Part of a small language model's weights: biases.
Each number is 128 + 24 x the weight over its row's rms, rounded and kept within 0 to 255. Layers, rows and columns count from 0. The size above them is the row's rms in percent of the matrix's.

# layer 5 MLP up, 384x64, rms 0.114, rows 303-355, columns 0-63
size [100 100 125  99 105  92  99  88  94  91  91  94  91  98 101 113  98 104  94  94 102  94 100 105 105  98  96  91 102 111  93 100 100 100 102 103 103  96  85 105 117  96 105 100  89  86  89 100  90 101 100 101  99]
[[110 137 128 140 130 117  97 134 182 134 172 150 104  86 123 134 116 167 160 139 143 148 156 117 146 110 117 101 124 141 166 149 150 165 129 129 101 112 111  98 128 180 162 169 152 142 153 122 167 108 141 110 156 144 145 105 154  94 117 165 137 144 119 147]
 [107 142 119 141 101 113 125  88 119 142 139 101 132 157  99  87 136 117 154  64 102 117 135 111 104 136 140 150 128 166 144  86 133 126  93 117 102 147  96 155 117 142 125  85 123 113 106  93 121 166 120 126 159  98 101 150 142  98 152 130 136 152 148 178]
 [135 142 162 137 169 103 156 127 159 138 140 148 163  91 122 116 174 130 117 166 146 102 156 167 132 129 140 138 152 144 174 136 144 101 122 163 127 148 134 173 166 127 138 123 176 112 153 159 134 158 152 134 170 133 138 127 164 121 138 145 152 167 121 128]
 [121 134 110 135 177 106 111  97 143 110 115 137 170 133 115 136 111 127 117  96 125 143 140 123 132 131  97 133 122 101 129 143 132 129  93 116 108 105 129 128  93 135 120 152 151  91 171 112 114 178 109 113 108  80 107 108  81  75 186 123 170 112 118 127]
 [159 103 142 143  98 119 139 144 121 158  94 141 126 146 131  96 119 122 108 144 166  80 162 113 129 122 155  90  94 145 111 185 145 141  87 155 152 161 103 145 148 155 141 132 142 130 124 105 133 169 162  73 122 135 122 147 120 115 170 139 102 119 137 125]
 [104 128 113 152 127 118 125 131 141 175 149 137 117 140 144 156 132 138 141 152 127 153 126 163 184 125 191 134 159  99 111 117 136 145 136 174  93 135 165 146 113 138  97 124 146 154 120 126 130 154 173 132 140 172 167  93 172 131 117 104 100 120 130 115]
 [107 134 124 130 133  82 113 195 127 147 109 157 131 148 146 129 159 105 117 107 133 104 156 142 133 140 123 100 139 105 157 187 135 125 155 173 118 117  93  98 140 166  88 138 112 125 167 151 121 130 165 125 107 121 112 105 144  92 125 145 144 104  91 145]
 [147 135  63 122 130 126 129 118 135 132 134 144 158 150 119 186 123 157 113 169 120 145 119 115 155 124 152  90 108  89 108 143 147  95 117 170  92 114  79 125  99 149 121 154 113 113 127 153 131 114 110 112 166 102 131 117 163 133 135 126 166 121 175 127]
 [144  91 184  92 127 132 142 127 179 129 150 132 135 138 108 170 155 117 168 103 121 100 136 167 161 123 113 120 118 118 140 155 151 155  76 131 156 156 128 126 108 121 159 143 123 149 135 132  95 104 147 148 131 137 140 164 156  80 165 106 142 120 117 119]
 [133 119 145 167  97 173 210 176 154 110 119 124 159 130 146 112 130 128 162 104 137 102 133 126  99 134  85 120  64 137 114 141 158 128 129 128 163 137 112 162 130 107  94 149 132 119 127 150 112 136 117 115 143 120 134 158 108 127 131 102 150 124 103 141]
 [ 69 119 133 151 127 123  98 127  90 181 129 171 109 138 119 138 116 133 164 121 143 109 176  85 158 131  93 161 127  95 141 133  97 158 152 105 151 107 127 162 139 124 150  86 100 138 152 128 147 165 139 140 133 145 135  87 147 118 121 134 114 125 110 145]
 [109 161 120 142 146 140  78 115 124 133 140 134 157 130 111 136 159 148 144 181 103 167 124 138 179 127 129 145  90 119 102  97 129 161 111 160 115 157 167 126 147 167 170  97 135 163 143 122 142 159 120 158 116 136 118 114 143 147 116 104 176 139 122 146]
 [139 109 140 153 165 156 130 131  68 125 153 147 121 144 158 110 134 113 141 109 185 113 134  86 121 164 114 149 163 130 163 107 173 140 113 136 143 110 113 166 119 108 132 117 153 112 144 112 109 100 117 117 167 119 142 127  68 134 157 138 104 140 108 100]
 [137 156 113 147 111 152  93 105 135  92 142 157 129 147 111  97 137 155 133 132 165 118 160 131 156 133 123  42 109 117 112 137 120  78 110 153 152 176 161 135 141 139 134  90 135  82 133 137 147 167 116 114 144 137 140 135 143 144 123 139 102 133 149 143]
 [138 133 130 168 150 137 154 123 151 141 128 131 141 132 170 141 133 200 137 145 144 129  88 153 133 122 164 155 176 117 130 108 111 136 112 123 123 118 126 131 168  95 175 155 155 115 179 144 163 130 133 122 163 167 135 103 151 142 155 127 102 156 147 122]
 [127 140 147 152 132 143 159 122 140 155 138 133 122 130 134 160 115 108 148 124 146 137 137 149 162 146 143 155 164 101  79 171 132 162 136 124 125 172 161 154  91 163 134 129 131 129 136 154 141 142 163 144 126 146 186 131 148 187 175 132 123 140 140 167]
 [172 154 130 140 177 117 152 107 132 163 138 153 127 119 134  91 139 113 152 130 146 131 123 132 142 153 140  87 111 128  81 139 154 133 133  93  90 148 122 133 114 129 123 149 164 133  97 117 121 161 137 156 177 155 121 170 163  62 119 134 127 156 119 135]
 [168  94 165 154 117 137 112 147 117 123 145 182 108 116 173 117 153 145 130 147 172 109 123 110 176 155 104 124 142 135 159 116 130 180 166 143 152 159 130 153 137 171 119 134 130 151 121 148 121  97 137 122 141 161 116 161 134 156 168 146 141 123 146 131]
 [150 122 123 125 146 153 165 114 134 119 133 160 117 134 150 123  98 111 113 120 131 105 156 123 123 152 125 149 180 100 159 107 130 103 107 127 127 107 148 119 148 128 168 133  82 152 174 151 134 112 130 155 120 156 136 103  99  95  79  87  69 147 105  99]
 [200 105  85 144 149 147 167 101 153 126 131 109 144 149 120 125  99 105 142 103 139 106 132 118 110 136 148 146 140 102 155 130 120 103 111 165 119 142 143 121 121 101 140 118  84 119 122 159  97  99 134 116 135 128 143 147 191  93 109 142 114 169 163 147]
 [160 131 162 114 121 107 137 171 178 143  93 143 163 141  87 137 131 103 130 148 165 120 115 138 144 150 130 117 147 163 122 140 205 122 142 168 133 159 118 179 144 125 121 153 111 154 132 127 131 125 136 103 152 143 161 145 115 137 130 137 165  93 119 143]
 [163  95 164 140  77 134 148 142 145 118 151 153 138 118 109 162 116 171 131 131 127 107 118 170 138 163 161 130 132 101 108 112 166 139 143 123 133 112 103 152 150 139 102 165 116 131 124 141 115 127 122  56 142 160 126 100 173 139 129 126 135 117  96  90]
 [152 133 122 138 110 138 125 142 119 167 148 114  71 154 133 153 109  92 164 172 153 160 147 145 104 146 164 141 112 153 157 100 138 167  86 159 113 155 128  95 150 128 156 127 141 132 164 115 120 156 171 121 124 131 107 133  96 124 156  90 144 106 137 123]
 [ 73 129 121 132 111 120 163 155 125 150 122 170 119 139 149 154 126 110 158 144 107 117 110 155 155 158 136  85 170 117 113 130 126 123 129 145  90 137 125 152 180 149 135 134 122 109 162 137 122 128 130 165 167 151 128 144 178 169 142  94 115 152 144  89]
 [104 107 144 120 114 113 141  93 133 134 127 138  83 119 133 163  77 136 135 129 153 129 146 110 152 122 118 126 119  99 159 114 145 146  95 168 104 119 134  97 138  89 128  95 112 108 134 104  89 119  73 166 154 147 136 132  73  91 125 167 110 152 129 111]
 [124 168 140 138 152 118 109 152 129 149 136 189 164 115 118 107 132  78 159  92 154 162 151 104 147 133  98 148 174 156 132 126 133 149 141 124 111 130 137 124 148 158 111 147 134 143 149 148 184 119 113 127  85 100 125 151 181 113 133 104 114 129 144 135]
 [148 146 137 180 126 151 143 118 142  83 128 169 149 112 140 109 147 154 133 123 116  71 159 116 152 154 139 144 152 139 116 149 161 133  98 105 153 157 154 157 149 147 136 101 162 153 165 124 144  99 107  81 128 144 133 146  98 155 106 141 111 133 155 159]
 [121 135 135 138 176  92 119 146 152  74 129 101 111 174 149 114 123 147 153  56 137 133 191 110 155 145 120 121 120 133 137 131 182  94 123 126 107 109 135 130 117 138 143  93 117 125 119 117 112 133 159 122 143 143 112 137 139 155  87 138 163 149 125 124]
 [ 97 162 128 109 136 174 120 160 123 151 184 138 138 177 173 124 145 134 170 131 127 161 135 133 141 135 111 114  88 156 120  88  91 139 117 168 141 131 105 122 126 167 136 147 140 114 117 111 140 138  92 143 139 117 158 140 179 133 157 154 121 152 116 138]
 [123 124 120  96 125 130 131 119 161 153 155 145 112 157 147 123 118 123 121 162 115 148 112 133  88 139 139 125 141 141 162 137 140  80 133 165  87  96 127  79  69 111 111 135 130  97  93 185 109 157 152 150 131  89 146  93 124 144 133 135 156 112 126 101]
 [151 139 115 170 121 149 144 140 115 151  95 131 130 145 123 160 156  63 133 159 147 130 159 131 124 129 105 129 121 137 112 184 138 137 101 149 125 107 176 175 135 119 151 123  98 150 139 126 112 157 112 180 167 135 125 121 129 140 141 168 160 127 106 162]
 [129 109 150 142 103 136 121 159 126 142 147 146 133 141  93 141 132 115 108 141 170 101 132  90 133 118 110 133 173  83 124 118 130 131 130 130 151 150 133  88 116  87  91 124  87 108 125 142 103 177 176 120 109 152  51 124 129 153 134 120 115 133 153 110]
 [139 167 153 156 114 131 120 144 149 126 121 142 120 121 113 142 175 109 122 120 123 116  76  97 109 158 118 173 100 141 165 123 109 127 142 116 146 115 173 134 118 132 159 182 152 140 152 143 109 124 134 127 182 112 146 157 150 135 188 115  86 130 122 116]
 [150 103 118 152  96 125 112 182 132 141 113 147 125 111 174 121 142  78 134 160 134 130 122 135 105 152 131 120 172 114 178 133 150 130 112 150 151 160 128 149 109 130 131 117 126 141 150 158  88 184 147 138 150 100  95 105 145 118 106 157 136 165 164 128]
 [111 122 146 123 172  87 113 156 142 142 150 133 128 102  99 160 132 124 140 146 117 126 124 132 150 166 108 165 162  91 135 180 137 131 140 147  83 129 128 158 172 135  97 115 136 158 169 154 126 178  90 131 123 112 146 147 135  99  91 140 135  99 136 121]
 [ 97 148 189 129 142 155 103 158 123 151 158 172 142 133 122 190 141 127 145 135 115 160 161 128 106 150  90 109 111 131 155 171  86 179 120 151 119 119 111 145 125 118 100 120 142 119 125 178 148 130 116 111 129 139 104 120 105 113 120  98 118 146 141 126]
 [133 122 130 177 133 104 134 102 130 164 163 105 127  93 132 130 131 141 102 110 139 101 126 130 131 122 163 121 133  84 131  71 184 172 112 119  95 121 141 118 153 154 135 124 159 144 130  98 136 140 153  89  79 101 113 128 117 148 133 178 124 119  96 132]
 [ 98 143 145 100 139 112  68 145 120 142 124 113 103 194 146 155 142 101 117 160 133 144 123  92 102 121 138 152 107 102 127 134 116 105  89  91 120 143 103 140 118 131 149 172 173 108 165 136 118 152  99 111 130 104 155 107 159 153 136 139 123 135 160 111]
 [122 118 141 109 123 151 158 136 159 144 157 100 159 152 157 104 137  77 106 120  80  83 115 114 156 104 158 130 166 155 133  91 135  96 116 146 106 123 113 107 138  97 176 117 131 102 143 138 114 142 119 131 163 131  75 129 102 137 138 131 126 117 109  84]
 [115 153 146 153 138 113 146 127  87 110 121 145 140 145 144 111 151 162 149 107 124 153 149 131 147 160 100 132 168 119 172 170 159 146 127 155  79 138 142 157 145 157 152 138 148 152 141 134 157 147  97 103 171 149 147 141 160 140 149 148 144 128 156 179]
 [174 124 122 132 125 148 132 157 149 134 146  96  91 138 153 137 169 165 106 188 158 106 159 159 115 145 159 139 125 100  98 122 153 118 114 136 133 126  90 130 150 154 150 164 152 135 110 152 151 148 131 140 148 167 155 143 130 159 149 171 133 158 105 136]
 [111 141 173 150 124  74 126  95 138 109 110 142 149 100 106 101 125 131 123 128 126 157 111 128 156 153  84 138 116 184 164  97 166 117 147 124 110 135 113 124 132  97 133 133 125 119 149 141  94 122  74  86 133 109 136 134  65 109 128 133 151 110 144 143]
 [120 157 155 144 124 108 122 171 133 128 120 110 130 104 122 128 160 131 119 136 113 103 120 132 148 116 113 116 128 113 107  94 139 110 116 162 181  92 148 180 154 201 205  99 106 144 133 116 135 115 130 128 118 161 103 128 123 143 139 147 126 120  92 125]
 [142  96 154 129 130 100  96 128 138 135 130 121 157 114 140  87 175 142 134 144 122 128 130 131 121 102 165 166 132 100 118  91 150 122 162 136 128 108 101 169 148 131 103 103  67 122 123 114 152 121 127 104  74 154 126 144 119 122 192 145 119 150 113  96]
 [135  96 108 152 136 103 128 120 127 168 150 133 135 141 152 119 100 117 119 102 130 147 118 122 116 157 111 126 176 119 140 142 110 142 157  92 164 118 111 115 131 142 146 131 104 144 194  96 137 107 147 154 114 105 135 128  92 147 155  71 102 124 184 171]
 [162 171 167 112 109 122  87  88 103 143  90 157 169 152 151 101 117 174 105 106 150 154 105 114 141 130  94 109 150 137 110 108 151 133 151 114 141 105 138 119 133 170 158 129 121 123 141 109 102 121 108 135 188 148 132 140 149 125 114 143 106 115 161 140]
 [136 136 117 157 131 124 105 112  69 131 186 153 127 154 133 136 134 117 117 132 102 166 162  85 134 152  99 122 139 119 121 141 154 162 118  90 150 106 101 129 101 137 165 107 118 170  96 152 137 131 145 135 146 119 144 100 148 165 132 167 159 156 163 113]
 [ 79 138 122 128 137 118 150 111 110 109 149 122 145 130 106 110 114 150 106 139 140  81 136  98 121 175  85 108 170 133 135 116  95 100 153 115  97  93 144 163 117 168 126 114 120  73 132 135 109 148 120 154 178 140 138 119  90 145 133 144  94 147 111 147]
 [120 113 169 128 150 175 132 103 129 143 125 162 110 121 107 155 169  89 137 147 146 108 138 118 130  97 176 135 167 107 168 102 164 120  94 128  86 161 151 108 111 117  95 131 112 110 110 137 141 125 143 125 105 100 105 103 131 155 144 157 163 144 167 136]
 [101 176 151 112 115 134 140 133 158 156 123 145 147  99 126  97 174 149 176 117 138 142 142 124 138 125 124 177 131 163 173 108 174 140 158 152 107 135 151 107 177 114 119 141 117 151 131 152 118 126 101 164 126 111 112 122 149 100 107 132 161  97 140 159]
 [148 117 125 144 117 112 113 155 169 110 112 148 106 126 135 122 129 136 124 124 116  93 152 109 146 129 108 145 117 168 147 122 135 171 139 153 101 102 104 114 137 101  81 181  93  95 104 173 116 138 123  87 121 114 153 149 156 182 119 104 170 106 110 121]
 [129 128 143 111 139 156 134 147 148 159 159 116  92 115 127 147 124 130 121 149 144 139 130 128 178 186 164 143 140 137 162 162 161 129 117 124 156 112  79 157 162 123 175 172 170 146 153 176 148 138 105 123 129 153 102 146 144 120 135 132 116 157 121 123]
 [117 121 100 110 108 104  90 116 129 121 161 138 128 130 113 113 100 122 172 164 120 143 181  68 130 108  84 123 144 122 144 150 111 107  68 112 135 121 107 138 123 124 114 126 140  86 113 136 121 123 148  86 141 102  91 138 140 128 153 130 101  90 129  83]]
# layer 5 MLP down (transposed), 384x64, rms 0.114, rows 303-354, columns 0-63
size [104 108 100 102 110  93  98 105 102  93 103 108  95  97  78 110 105 100  95 100 107  99  96 100  98  99  84  92 105 105  88 113 107 100 102 118 101  99  99  96 114  93 105 114  82 100  98  94  84  96 110  94]
[[ 88 113 115 149 119 126 139 123  95 164 160 129 125  98 137 143 113  87 123 143 128 100 111 155 110  86 141 130 113 116 151  93  78  79 169 147  74 158 129 111 131 121 146 136 131 148 129 129 153 145  95 146 140 132 116 137 115 174 107 101 131 129  99 175]
 [115 140  75 122 115 115 129 105 118 134 129 135 138 130 107 140 142  89 176 119 109 141 153 132 135  77 123  74 126 128 101 147 103 152 138 116  82 130  63 114 131 134 138 113 129 143  79 154 168 152 158 128 143 107 130 107 144 133 159 136 152 140 134 173]
 [128 106  94 127 136 150 107 142 118  90  92 145 101 123 156 105 101 115  80 126 133 128 107 128 143  82 134 128 135 152  91 155 149 171 112 107 109 134 111  93 132 164 122 137  98 165 139 145 122 156 123 157 154 163 170 110 117 151 184 121 132 121 165 114]
 [106 165 140 139 129 130 127 137 117 112 116 169 118 121 163  82  95 142 150 116 136 126  97 135 119  74 151  99 177 109  88  92 113  91 133 113 156 141 166 139 134  99 163 109  92 131 116 146 136 144 141 140 100 109 131 128 115 168 128 104 136 146 170 162]
 [164 133 143 113 150 143 131 106 149 128 136 140  82 113 151 101 107  90  72 134 177 123 149 144 103 102 143 136 141 131  91 157 128 131 160 149 150 130  67 127  99 110 147 108 146 119 169 122 105 154 116 148 100 169 128 125 119 113 127 161 111 126  85 117]
 [153 100 118 105 111 150 145  90 135  96 137 112 132 138 129 114 107 134 142 154 114 122 114 112 117 125  85 116 134 106 105  42 134 124 140 110 147 102 110 109 185 108 146 127 138 123  77 132 151 160 123 117 135 137  84 158 124 161 124 141 166 170 127 131]
 [141 109 154 180 157 146  91 120 148  83 129 139 144 161  87 151 143 135 121  96 118 110 143 109 143 100  84 122 127 118 119 134 121 131  96 156 136 135  98 110 127 104 162 128  93 104 141 123 174 122 111 101 127 138 110 116 115 172 105 170  76 112 105 133]
 [130 128 165 149 116 115 183 141 146 158 146 132 135 131 127 102  97 139 132 127 120 128 125 119 104 168 146 172 130 111 134  98 128 132 151  54 151 119 177 150 115 127  94 184 163 113 133 137 128 106 177 114 159 122  96 134 105 126 134 129 121 153 105 119]
 [ 95 121 113 143  93 131 172 150 117 138  85 125 156 134 110 149  96 130 104  93 129 152 144  94 126 103 148 127 116 129 112 132 127 154 134 143  86  84 142 142 155 134 107 116  96  88 107  70 121 156 101  84 138 131 131 132 115 160 144 118 158  86 135 158]
 [119  84 165 105 111 141  98 150 137 136 119 114 102  96 133 130 144 145  93 124 153 137 153 132  90 132 158 119 107 148 104 130 142  88  83 101  84 134 104 134 126 123 167 103 124 131 162  91 116 159  94 137  87 135  99 148 138 120  88 170 126 157 110 121]
 [114 157 153 149 127 144 122 165 148 137 102 122 122  86 119 108 106 119 130 109 130 146 107 152 106 124 126 152 145 158 155 119 170 129 110  67 169 122 148  75 106 139 145 169 115 121  90 179 123 129 125  62 131 103  97 134 135 124 122 126 125 107 132 136]
 [115 166 128  97 123  80 160 129 137 126 162 150 115 101 134 112 112 147 104 126  87 139 126  92 162 150 167 118 158 150 106 119 118 132 140 126 129 135  74 140 171 124 143 132 135 141 127 120 128 107 100 167 113 169 189 143 130  98 162  97 123  99 130 117]
 [165 131 102 158 164 100 129 133 111 177 128 150 139 132 102 138 148 113 100 126 127 130  93 133 116 141 120 149  77 131  70  87 108 107 134 195  85 130 159  87 137 138 134 137 123 111 139 100 107 112 153 119 142 139 149 133 154 106 126 140 107 118 100 111]
 [113 141 108  66 129  66 125 157 107 121 127 109 134 142  99  97 138 114 144 169 110 131 129 118 126  98 135 151 127 177 138 138 166 139 138  98  96 120 128 174 141 170 122 174 111 163 105 106 128  85 106 142 140 126 115 148 152 130 146 116 133 106 134 154]
 [159 140  95 132 118 124 128  89 106 153 176 154 126 121 106 106 144 112 142 152 136 165 191 128 175 163 120 114 112  89  94 117 136 154 148 128  97 115 153 176 128 152 120  94 119 145  91 136 119 169 134 115 117 142 158 140 104 105 114 154 117 139 128 133]
 [148 106 120 161 130 129 149 146 121 116 152 133 145 140 161 135 177 134 149 117 106 108 133 210 130 138 130 114 104 157 176 114 166 109  99 152 101 109 157  98 171 125 177 115 150 137 132 131 172 155 122 149 170 111 127 122 128 133 133 116 129 117 112 136]
 [125 122 158 140  91 137 122 149 131 115  93 137  90 140 152 123 131  63 141 126 134 148 164 133 103 148 147 126 142 105 124 148  88 159 136 112 164  99 125 140 120  95  96 112 164 152  93 133 124 158 151 102  92 156 130 167 116  96  99 125 136  84 107 105]
 [126  97 113 145 103 139  80 193 151 147 104  88 115 112 130 105 100 118 124 136 149 147 128 126 137 156 127 106 134 147 150 155 101 126 125 120 157 113 113 112 142 143 124 157 132  88  92 139 123 106 168 139 112 118 116  86 163 145 103  82 148  75 121 102]
 [132  99 172 141 116 119 188 135 106  97 142 145 145 175  82 133 159 105 136 139 110 142 106 125 103  94 137 121  78 133 161 145 153 160 171 120 123 131  93 155 116  93 118 109 151 112 124 130  92 146 113 112 130 140 123 170 134 111 120 141 160 159 128 119]
 [ 73 133 171 127 127 134 119 136  86 153 156 121 130 148 145 141 181  93 127 155 150 114 146 151 139  99 122 131 132 108 107 119  99 107 112 103 136 116  98 152 137 170 108 144 142 140 148 120 159 111 126 136 132 165  90  73  95 154 175  98 116 136 116 126]
 [134 135  72  97 141 142 138 139  98 139 118 144 137 156 147 129 121 126 139 123 120 106 117 146 153 147 140 215 137 135 128  82 106 117 136 101 126  88 148 139 119 107 144 119 111 161 149 131 117  78 106 129 147 135 121 115 104 178 130  74 153 123 104 135]
 [ 81  93  95  98 108 109 149 148  99 128 117 119  87 144 161  80 120 112 143 133  61 124 105 129 107  91 131 126 129 131 124 123 130 135 141 132 100 139 173 166 148 133  94 163 130 118  98 153 117 139 175 120 119 105 162 129 117 136 139 166  99 125 133 140]
 [ 88 126 106 110 113 102 111 137 162 161 117 140 164  60 128 156 134 128 129 121 104 131 114 140  85 140 142 182 112 142  81 118 119 175 119 125 145 158 132 145 102 135  84 162 112 132 137 114 132  84 119 118 142 131 127 110 113 106 163 129 103 142  90 136]
 [173 103 137 142 106 159 131 123 138  89 122 129 138 166 134 160 103 168 120 133 111  94 126 113 142 138  74 158  83 123 135  81 133 148 126 121 122 101 117 101 141 138 129 141 134 165 133 186 152 140 120 104  87 141 138 105 174 141 164 116 126 130 150 104]
 [173 152 104 146 117 129  96 138 138 134 130 118 143 188 129  92 130 101 136 133 120 145 156 157 103 143 152  84  95  99 115 131 107 114 143 127 125 142 158 144 149 159 149 116 166 138 139  99 126 126 120  79 157 137 125 159 186 137 123 143  88 123 159 161]
 [103 144  85 119 136 169  98  87 129 110 108 125 132 137 164 155 153 184 169 105 131 118  98 110 109 123 152 145  85 150 127 114 110 107 128 148 122 132 127 145 173 136 114 127 148 145 129 138 146 143 136  96 107 127 115 125 104  97 143  88 165 169  80 113]
 [124  75 138 118  84 136 170 101 126 175 113 110 138 122 105 134 124 109 154 158 171 168 148 155  89 104 122 116 137 127  85 101 148 152 138 159 119 138  94 128 161 139 133 125 145 147 167 130 113 178 155 111 137 105 120 140 155 142 128 151 158 104 137 134]
 [140 110 119 114 165 124 135 142 133 173 123 104 147  57 141 121 146 131 116 125 139 125 152 145 137 100 185  94 190 173 140 140 146 137 118  95 105 171  76 151 118 135 160 151 143 144 109 120 116 117 132 136 172 135 129 140 113 128 113 125 104 115 125 128]
 [100 109 113 116  91 115 144 118 119 127 128 125 129 101 119 198 138 134 125 124 120 135 120 163 114 121 130 103 146  95 152 157 120 143 146  92 162 125 152 128 130 149 133 116 141  98 112 118 148 100 135  77  65 156  74  94 138 123  77 123 133 102 130 149]
 [122 139 143  81 165 116 132 108 141 115 117  98 146 109 130 132 127  93 148 114 122 202 144 137 143  89 104  90 139 101  84 125 115 130 143 121 167 129  82 153 129 168 125 137 128 120 157 107 172 131 120  82 132 121 135 161 145 140 107 160 126 145 130 151]
 [124 136 152 119 140 111  79  96 131 112 128 146 113  82 150  95 108 174 127 134 110 159 107 169 157 142 168 146 141 157 139 108 115 154 160  95 139 183 158  82 177 129 142 104 115 147 136  91 111 119 138 126 141 109 156 124 123 127 133 100 129 136 135 110]
 [158 130  62 139 145  89 133 134 106 143 160 160 125  96 141 111 121 135 114  93 159  91 139  93 104 110 113 114 151 125 145  99 142 125 128 151 126 129 159  93  96 131 102 180 123 154  81 148 113 113 140 150  96 116  74 113 138 114 118 135 137 137 140 111]
 [150 124 135 117 132 170 105 133  74  98 114 125 138 124 125 146 141 134 133 147 135 123 145 139 151 129 130 133 146 100  95 143 126 155 114 151 147 110  72 115 133  97 132  95 114 157 174  82 173 138 128  57 100 118  95 148 107 131 102 124 157 145 101 134]
 [125 129 127 157 151 111 132 137 110 107 123 128  91 115 134 125 169 142 131 102 107 120 118 167 115 107  92 167 117 136 129  80  90 104 123 126 149 160 142 136 143 118 169 115 168 161 121  97 164 117 146 168  87 144 157 111 149  93 130  94 111 178 124 145]
 [110  88  89 115 128 150 121 126 104 112 146  95 105 131 137 152 116 110 144 125 128 128 136 118 127 146 160 140 116  78  64 132 118 156 138 144 138 126  78 113 111  92 150 156 102 109 126 156 177 174 115  88 104 117 132 105 138 133 115 145 147 132  94  87]
 [113 135 119 107  95 138 146 133 120 121 117 106 134 109 138 124 100 132 119 127 177 118 162  98 152 168 131 116 111 119 120 182 119 117 171 101 114 164 141 149  69 135 125 150 170 164 127  87 150 118 141 160 119 130 162 144 133 137  94  91 111  79 132 121]
 [121 132 148 143 124 106 138 135 117 120 135 121 103 142 137 147 106 125 125  99  98 109  95 139  92 140  98 149 126  84 149 105 117 119 170 157 140 147  93 103 115 112 153 125 150 131 212 137 144 154 149  75 116 126 113 114 137 106 111  92 182 124 132  97]
 [146 119 176 125 138 106 132 126 167 128 107 135 131 134 140 106 107 148 101 124 132 171 150 137 117 100  88 132 123 114 159 140 118  66 135 160 106 125 150 104 154 126 161 130 114  83 142  97 102 134 103 107  81 122 113 105 147 109 107 114 124 126 112  59]
 [138 113 119 157 107 106  86 104 102 127  99 146 141 131 128 105 122 156 149 164 138 173 123 109 121 137  93 111 120 124 157 127 130 135 142 170 149 104 158 154 122 140 178  86 125 121 141 155 108 125 161 149  86 127 127 106 145  74  93 120 155 125  77 124]
 [114 127 120 117 132  99 137 123 141 119 132  88 130  92 173 151 118 141 102 114 125 116 141 132 108 135 140 138 151 162  89 146 137  86 101  78 133 119 113 119 116  90 129 167 150 139  89 142 125 107 150 192 134  94 126  96  92 151 144 110 104  81 119 155]
 [132 177 134 109 153 134 138 127 173 153 111 111 156 134 118 111 122 168 108  92 128 138 149  89 127 155 132 139 133 141 107 160 118 193 148  91 100 114 164 132 112 119 138 176 132 110 123 123 119 126 114 110 125 131 141 145 124 153 202 151 128  86 126 126]
 [101  84 145 148 144 111 147 109 145 150 168 122 127 100  80 111 151  77 113 157 134 134 112 139 126 124  88  93 127  85 159 134 150 136 115 161 123 176 102 136 118 119 116  91 151 110 119  91 179 145 130 134 147 123 144 130 104 159 116 148 142 160 116 139]
 [128 124  96 149 114 162 109 104 123 142 127  75 119 166 111 177 138 141  97 115 126 134 115 164 128  86 117 166 128 130 106 144 186 135 161 111 161 122 150 129 115 158 122 116 117 119 151 112 158 136 166 117  89 169 133 166 116 169 112 126 131  98 133 135]
 [166 131 135 103 115 116 136 120 126 130 100  98 145 114 131 138 124 174 145 181 155 130 110 146 123 119  86  84 131  78 128  94 121 140 125 126 159 125 103 149 178 151  94 157 134 141 142 160 158 179 129 107 129 173  89 119 117 141 136 110  98 130 125 122]
 [144 119 150  67 129 157 123 105 138 152 133 139 124 175 111 109 131 134 112 154 152 141 107 139 129 142 129 111 122 149 101 124 155 146 180 180  85 162 111 106 136 101  79 142 120 130 164 153 113 155 130 143 139 135 128 147 147 160 171 147 123  88 144 137]
 [ 98 131 116 108 117 159 117 169 110 146  87 135 102 148 119 152 138 129 120 143 147 108 109 139 104 116 153  94  63 142 134 136  84 132 101 150 147 145 175 100 124 110 154 132 128 140  97  93 180 125 159 145 132 123 146 107 144 110 152 147 103 129 112 175]
 [115 156  97 130 159 122 114 141 120 107 153 116 148  74 124 121  94 124 113 139 114 134 125 104 116 123 106  99 131 120 160 133 164 141 120 120 174 141 174 105 144 175 145 169 137 163 175 111 135 112 140 118 170 107 106 109 129 115 117 134  82  75 129 145]
 [171 111 110 124 150 137 128 143 125 141 118 166  82 143 130 124 159 123 122 123 143 144 139 142 137  90 152 112 105 148 111  98 141 136 121 108 131 152 156 146 106  89  82 179 155 146 104 151  74  91 140 151 119 131  95  91 144 102 157 126 131 157 170 127]
 [130 133  99 144 111  84 106 165 128 158 138  65 115 148 129 116 134 100 124 143 104 133 115 119 111 119 109 131 133 111  54 144  97 123 158 140 133 118 137 142 132 148 156 129 164 140 154 106 112 133 132 120 129 165 145 160 114  82 103 149 120 106  87  79]
 [158  89 144 128 100  93 131 122 124 108 139 138 144 137 128 116 125  89 138 149  99 124 141 120 120 148 104  63 101 105 180 141 107 115 103 126 168 162 103  93 111 101 142 126 109 144 129 128 141 158 143 116  84 145  83  80 174 112 132 122 128 146 121 123]
 [140 148 141 143 125  95 124 142 129 145 151 123 157 117 152 154 145 105 121 139 120 100 135  88  98 155 112 120 154 111 160 107 102 123 136  93 110 150 192  95  96 117 131 130 116 151 128 116 168 120  74 137 129  97 130 112 141 107  78 113 128  72 149 157]
 [121 136 127 124  89 110 165 142 142  99  92 127 127  87 158 126 141 128 134 132  92 105  82 103 128  89 145 148 118 172 148 142 124 149 116 111  93 169 194 116 125 144 124 139 115 138  97 168 160 106 147 149 161 111 134 149 155 139 120 156 135 103 137 150]]